Weights of a small transformer language model.
Size: width 1024, MLP 4096 tanh GELU, vocabulary 8192, 124M parameters.
Architecture: learned positions, biases.
Each number is 128 + 24 x the weight over its row's rms, rounded and kept within 0 to 255. Layers, rows and columns count from 0. Numbers have three digits each. The size before them is the row's rms in percent of the matrix's.

# layer 3 attention value, 1024x1024, rms 0.0645, rows 956-987, columns 256-287
075:123132148142146120093126113127115147141120105115121112099122157111105157137129118119114115156135
075:126124088098105116148111129138129129118110137112058119148109125142142110135152133108104110162171
076:118155111132132112135088121095111158100121124111126131106137117123170158132181114097164141108111
072:139165168099160144131176150110114114128152159148127134111081100156164142182135118167157123136143
102:142124137128090138152100123109117145133136163116088106143128081128136166123112144130171118133112
098:121094121121138144115116165163121156130128120111144159141142188129127143075117128086094155119129
103:109126134171157098139077162145146119127147112099127116154166117126139138164113165140058146128111
097:135152115139161119151133162152085149142094065132133118129124125134079142110118099143162157098135
095:156061156128144124160152095140140099138137124116118113111163109103141148088157138085132128103126
093:160150136122116137160168092086142126158118104146117141142104153143102159115140091093147132151091
096:111129154139084147137185111075124158170107143118145140128140142086125144147133114128153112151153
096:149111105143119121110091158132197138146149110108127157121140165101092126133101160090126103129120
093:121143147123121149137108142103122151116118144131124123153139104119145117112142136125111117120088
098:133131143146078118112121138147153121157140115153102137093132121113146095113130090139144141140124
098:094123121132143159147132170126115104111144100120114149146122091165101119098168146092135111114150
094:113145145073166142112127137101098140149147170168131173108134110198173142107139131120095144137129
102:080087120140127129135149101103136147103152143147138153112085091122156156142138106101088151111138
099:104111165164146081127090119143087128130162174138114124084119189116073151144132120165106150094139
111:113154097154114148101112187136103123117122126134102123138113093111088118144103123095112136146124
092:143085135120109083132089088111162135142112137117138109130141137148104115159129137137098123114088
093:141149061139111106128116175105125116137131108131146153093144106116127105165145096134162141109113
101:141107124076128125110125147118163125143160137090140118153098143114100130155155121133146106121074
095:091147141112132116132150153131150135121074122152169124092129136120142122135163116144087104089132
090:172106166132121093138119088108145158090180131087083111116126123117122139121129167151146122110136
095:157090099111138132108131163081138132159148163119136157091164116102103138138121193171131131136141
105:130119128152145123105136115086120169156150129154156136195126117094132112117143121109117165134113
098:125116132112117162133188139124115089128131158107113144095113108126123129106150148117090105102146
096:121117129161117134119152130160113149095132088093112124134172122113140113151161113125134159109125
102:118105143097149144145136126143154145127124120125157121082054143174110152157168135144150137155127
100:185122141124109123167124097127132137140113099050088113119166155151074140088127120109166128114114
096:107171092141103099112121153096107125134127105154160135110123118135104095108116188111124137144125
102:140171147142160142152143121106106115153152126134116109127116146122113143144151124109059107107135
# layer 3 attention output (transposed), 1024x1024, rms 0.0405, rows 956-987, columns 256-287
084:137146114113115135127160127110152118119182105135126146169149083102113122095109117132145136115131
085:081115142167145149094127106146135133150125108114156092103138122092118154134147123174140182085085
090:151123128132123130103137143164151138129153117127129129128144100144091109116134123166122087170136
084:136072138145079117097076115149163121122054100107155156136157133124112113097119106122109109119116
101:118118123125192096135115135138099158100100093129192141125152143128080099126120109122120172137139
099:141144112124108130148117101117163108091144121084106108166111108124145149174134124121135145128141
101:145107156140103168109110082118102120143144116121106142129105182163129115084117126105157109098110
100:118107118147150141202130106149152116095144174116155129143150119111132141133126146141115086108146
100:118143105138117132132123130120125129154118102126139137157130160120107108139112170136167106139126
093:102095135137136089169155141139081200113097143136137139137131142118167130110150175133132113140144
098:130113148107166140118088127154159157100154122117144130099098132137148142095125121093140156089113
099:126079123113121127178127087137061088088099094122141139128096141157152128104141112144112121109129
091:097141147132118136167128099153134124167154097180128082126145101145110115126113145200150117129126
102:084129141035125097123131126093161120089135152145151065165127142164104137166130158129108129128126
097:146129141153129110102152068142142101157126163123151123109138160099136125123124102154103105119079
097:148134143185088077135129125133121110123140085099140109121111132104080105139139150119161074170127
103:192103135144158138141153141176107151165090148145130093133129169106083121118119159126128107123129
102:157130125110129179152144155112123099138102141118121105133130105147171137107149130142121088138121
110:128162164118090102112126127139137110100175096129130128129167149133121112114134161128126110100124
097:117143120131114141164162096141104162129147126159120134139167125167109130083138134159165156136150
098:101126183104142110117122119142136141085115115143102156144142148144090114091136157161108097144100
106:115124129153136123152144114128105150134077130158146138148096142126178127143067129124112110143170
096:125112153133141166121105120107118119109150110141124108136104146161164116142118123121139124172144
094:113160123135096159127142138149076138169079140155126164173128149135151151107118124156130131123092
104:115147085097112108123123090141114090112104115094147110165124156085119121111113076076134094135139
109:126129143116143135101145103150144108116100156102108130096120144103122101154098160149102158083112
100:135105125135129125109111191155141149136099125127130107171123143133116135089106130114172174127131
093:135152130118136120131068108087131140159111156181087085134118126146089112119123132108114121145127
105:119139113114084177144121135157121117180119168112146137140145094088132129083078098084126108098121
103:069119123114151082107119100099146132079105150172139119159123164182130137145131132149101092145096
100:093105130123195148136091112168125147098138154146110118121158113106141165143120093150132139127116
105:165125092091108140104127157151130120131093150145145114108142157095150138155082140151137115117096
# layer 3 attention query, 1024x1024, rms 0.0466, rows 960-1023, columns 256-287
091:127169117116109096141148091092132088184096142107130132141141103164127126139104150120178111112082
092:185156106113128165116102133102115136155087161112098114117131126166116150183122162141148122100101
087:064164149164140108116143098094090169141083118137159124065142117097188151119101134075132102104113
082:166140119114111151134102102119104119086095142135119141184137093186123118136130139099143140087141
101:160146119102144130125113159156128110128097150106122133112157137139109111089178136145124125111155
099:129114144139114109128158089107149092125105165086115146112129161116140134106088132121128133128086
094:109131176171161098076107132125082109103123100118165115154139105158120121109116086107101110123097
081:136083122126091122156152149150138142145122163159071144121133118146106145169120149157153091122132
092:176148126128138102104137127120158120081140092133121130094116121139171147155129159141096170119150
094:143145117110142136142074141107126129142144134125119128128143132129100113135131150172147122109158
086:122104126115167094127122130128114120136102082132128130154112118165126135130146112136135127156129
081:122156141113145153121108093086116123186128145104077150114118133072152162133135193126094114106132
088:150140118152124118160114124140110114094150144147098108131138130153116145140131140121120140167144
092:121157118169105107118142131171155146110153117142130116137112123104190112123105134124115135112114
096:122151108104107125085109108153089150117158131123166129130138141157110095139115134094149115086118
092:103125144114133128149140139126151141114148078115121134097136147087122128111119143089118136157142
088:155112088182147139146117129132130179145158170144127110121128062145139114102148137125167176153113
092:090075132145133093137148114144150138164133108099137142075154121114152141103157129145103124135115
091:123109121156092166118136126147147158121128153149123111132130115123138083136119104112140146155099
088:128123136160140156151112151119136138121112124131143138126122109131127115100118124140118147114117
090:136150118128094119083106089106155142089079174125101114144118144112142140134126158138120136143145
089:150106128118122135125082109137118138102109155131153136156088118167104111162135104140149130133123
096:128169144125152145105138112120151126213112121100123144161160161105145135147156186115102118100092
084:116108124113142159110159097127103130123122129135106121112078135132149157127120112102102084112140
089:118127144113151097113132176119144113129137135142124148111162118122147148104127129126100136124178
087:134150116140144121101127154151116189178162106114144097115126111161128136106106098150109114171122
078:148042116121152083131137116144157133086127155133165083122104134123122120116162126133152125143160
102:155087103188133120137159153174127135146139122136089143140110085130121108137170121161159130148132
080:098167111140143105158126156124157116183169141127145134094191112112102094072096087126056142117144
094:142185116103150127111135160126103125136163123132151154133168113147125152119127117115092087124132
086:134132174159148162102156081116144130134076154134108135182151104074162104174127172109133129160136
078:135186159114120106149121117116150147144096149105107189127118115161105165076137133146113126105120
084:123106135113109131092130145133146083089165108083155123126132151126113091113154101126125146172090
097:126108148154161091175130125119072116147119116112128103157076145098135156127145172125132129103085
078:127092156152171087176127155151150095096152096131126127120126134089108106124106111132134158175130
092:155129109135103121122141143136117115121146117096106129159144141150129119118184096096103103124129
091:113165118071143184089119123114104119126106142070123155112116144154142107134095179140108147126125
087:100140100107124100114132150147137145179122116097181099122138137148119119120117114112114123147160
086:159125105119116087117136136147132106077126154140093117121112107163161150105090109123116136094147
091:132151097109178119162147162136097120148158125134133113115112155137115130140133114130147142167147
090:133147098092107165118127118094140096130093160126105113107161122156129132100113143127127112121140
089:090101142125115125078112086142103101129093152141092108128102132121158107166117133152146106169111
083:114124113148133135136102077135119104119136099135103110133132100163103129098123102120129139141122
080:118115129116106152114126117104170106101127151111114113061112144124141135122106140123094133097102
091:144175155098114156158134195124134114138094103148086122175148092134115158140103117112101082097080
082:147146122124134151132149090085139150127094156181128074161120158098166138148089114069113146162100
085:139159124085106094153116098108121101124104182118088153093123119132150146096099145121177150155139
096:165111142122124108125105100141138130120117143122099136138143131125076157119161124116134098146155
095:110082164176130114092133116151123159164129108135114117154111136100146147152134153126120122143115
077:140101157178115100122140130173150143118134147131134113136107114166125114124121114138163153101120
082:141154140126142124112107122143135122144116120118149131075158094181126123123085093162103140132114
084:136111120162112114129155140160114164171133140139127132115150115084116123111107099123110084106142
088:140145100117141087129129122129085117106171115100171122114079173141147130119124088075161126110109
083:140043122170144132105145090120103140125120137151147117127140126102130125144113147085131115152123
083:100140140122138126184117119160111107147147123107131150121119134131124140118143143146130131148167
091:165109137123143159119142124141060134124075123104121140145141154150099133093148105137138091091139
096:154113093137145151130115149112117147105120142122194111139110151157108108132101100113113102095143
103:100128151117134147131142169153138099137133108106113105142152136071119097112119098104097099125119
099:083140106119108092162142095125146112156161122119113136154110117117137110105131161116161122119119
076:130167139112159110117098143128137132131147144159111106107099134151158128112121155176153158118147
108:120141120130108087163162132112169126141163112112176096094140146090154117102113109082129136159139
088:148148122179130129114161087104114097143144112117094125133162130107170157162079125103120110127088
094:148095150164113099122146152130108157100086170139119129151082167103161147141127132113155146094128
081:138136121133150173106100109144110127090125113128138140117111103177105134088148131134154144134152
# layer 3 attention key, 1024x1024, rms 0.0449, rows 960-1023, columns 256-287
093:145129101146127130061157151130136099134107123146125129153152142145164125116130154111136157136169
083:124119149161078116116135147087152121136110140133112094168164177131154119133122122135113121149107
091:119123117120136146098140133100106125160074124118136120146106104163128135067160126097136098139115
082:116141095114114153113138172110095121131109105111132133149139145160156089125141115090139184129143
091:127144129151127115121121123165096067140135147126126133134114095137110117104111128106104113167149
097:119119136146132160085142097097161126146136124105154147082143163114133141142160129144106146150111
093:151106127128120175131108092136125121118115097118140111084090070168129130096147102119153098132110
085:147131099159133129157110137117130106130135129124135142119141163104147114154088091113142141097091
087:115123112143147111137147144134150150162122137131094058139115109121141114160144132157118162160077
087:110136154145097112102147106121121102148114110190110105172129112105125089140117130131145112088099
088:114123116135145161114161127126153138177150100109131113134110140129159093112114102101121115153094
081:109137156152152146115178174122100169134073141157152146109108148099178093136143137128119091160125
089:172115114122138147098121094137139135143116112160131125138118130095161160133142118122163129158061
084:126124108142119149128147118164130097124150107100132133132119109088146152133098124094120129119133
097:126151116148090130129108128158114117095159126099120125128144140146150115112127085130144115093116
093:154134143110114134141102131131136134149117128135123135084165107119107113110115145093109129104178
094:085152084158119126144131163150130114113107129160115148127122103132132116090125112136081149153125
092:114196087136158122114126149102161167143135100116157106137146112100145157112113140131098132168124
087:132168090142079149124109161117127107109119125084125091103137108157091122131113160139097193135115
091:128126109141129107144148149134117100097120177146108116136085106136162159092125144121171128147126
097:109143134114089155122165170136114124168129103111102141137154149111162121168158147111096183152158
084:131126134154155121136111135093166133137105130133111100136148111147119086100155137151128176112138
083:131155157109138185095143180115113114092139197137163101137166148106132130136109147097108126136160
090:096104127140141171153131129156120135144091179136119166101099157141095103094138131119115134118132
090:143098157094117160095130130154135134139132118149130135158092147132137139116112125109136119117137
088:138139150125113139149084138123174128089150135143121158140138111109169131142147132163115111143141
085:151135119165109113149098131144118118128115132150129160143124095155092120143130148125177149102111
100:128113108096105110130101153105151099155122103114103101139145170084137144141069179086074125110127
083:110121135124126134100128154136129138122186104135150117080104132136140147069140130172135130123140
090:118109153124142155124116114129134149109139139121119134060157149158177152115131086145148080141096
089:147152080118126191102147110139132144131096134112175135126130153095121086118110125070133171146143
077:128105136112186109128153141119127135118111093168142165132116126128131092086189114125118127120171
086:133141134154103144101134162149137113098131116128159114150127138123190149109131154165165143168163
100:119138102132168177143149094118133139150124085123122156155132106110106105130142080126084121169147
073:094129156170142084118100171141132121109154132112104123093103107132128150091134164162155151124153
093:191112144114106125151104151119134122123111149135101110125167179142147156173122136132123142119100
093:125152143165116129107184152109105126068128163109122127130125152120166136127096138091168091128118
092:130157112151112156106104185200087104115125175137107162109133129139189152146118125134113098153130
087:128133121132145142110132154174119159125156087159102172137144153136124142161147108140110173119135
090:158095165121122137126130106162141086097093127132135142126137138112126175120097106135146102145069
097:149104127130138150075139102139144143138123120126151119144108097119167143126117145133162089118117
091:131102145143131144075140148144134120151144137155085038130115134121175139179134168128126104117100
089:128135129126142150143120109120158117117078128141112128111077111112136163079143164128150108126097
085:156134131145109125124142152152119115144120161141127122134073098152170135107140125121173111133132
098:111097158089138137169138134127139127153118144100116129117111183148113127127137126106103102130143
082:145144155123138131142145105134134166136136128132106142109114118137087110158112140102096159125151
082:085153137138149111084133128151111145119157126136145181150123122125142162148124154129133102106181
095:196110190120135090148102124136095100125129138120107158082137130105151134156107152103163122062115
089:143148109139144149108165125120142125141122111115139089157145144101120115192112162109084131146134
085:156128083159110110137104098084177118151116108123133142150142086140096146133117166139128131087149
083:126140111155096150095148108104145165153097155140113131157097109113157117120115154131139125119129
082:134147163117155115144087121109152119138129131100146160056132133122083144159152118151122096101128
083:152138142137130103120066105096141116099135142119098119130123129127119170109136118136152095103110
088:120096101134140126163094104123111127143114110120132148093141121132107091135147128120113144076089
090:157105169108154103106117114136122128105117118111163139125135129116128170127131119084158062087132
086:168078136113127077145135136117093136145108111118127112138132114143121104143092132110158086077130
088:128117188174116105139122117146094151124092093141104157121140127168112122092125126172141065133151
105:159105127135084138137131118142102111089127132129109148082128158151126127149126141112131111136119
100:107128092162147128105140216158134081071124134149198148099179156133114132085103157138140162143159
081:105149120140107147100145132098134129133138119116119139131131110100127185150104105147101145119128
093:145122133118158132131124120150162156134111135165126136100133084155094145121138139194123153170144
088:107111135137133147089130150174125116113112134135168113110106140096145137111123097143138131148101
094:106154112121155088139099137124111154138155119128120131158148115114093099163121139125075141142182
080:139114157127140093123124096125105128115159132071164109157085144120096112127126141105138130101170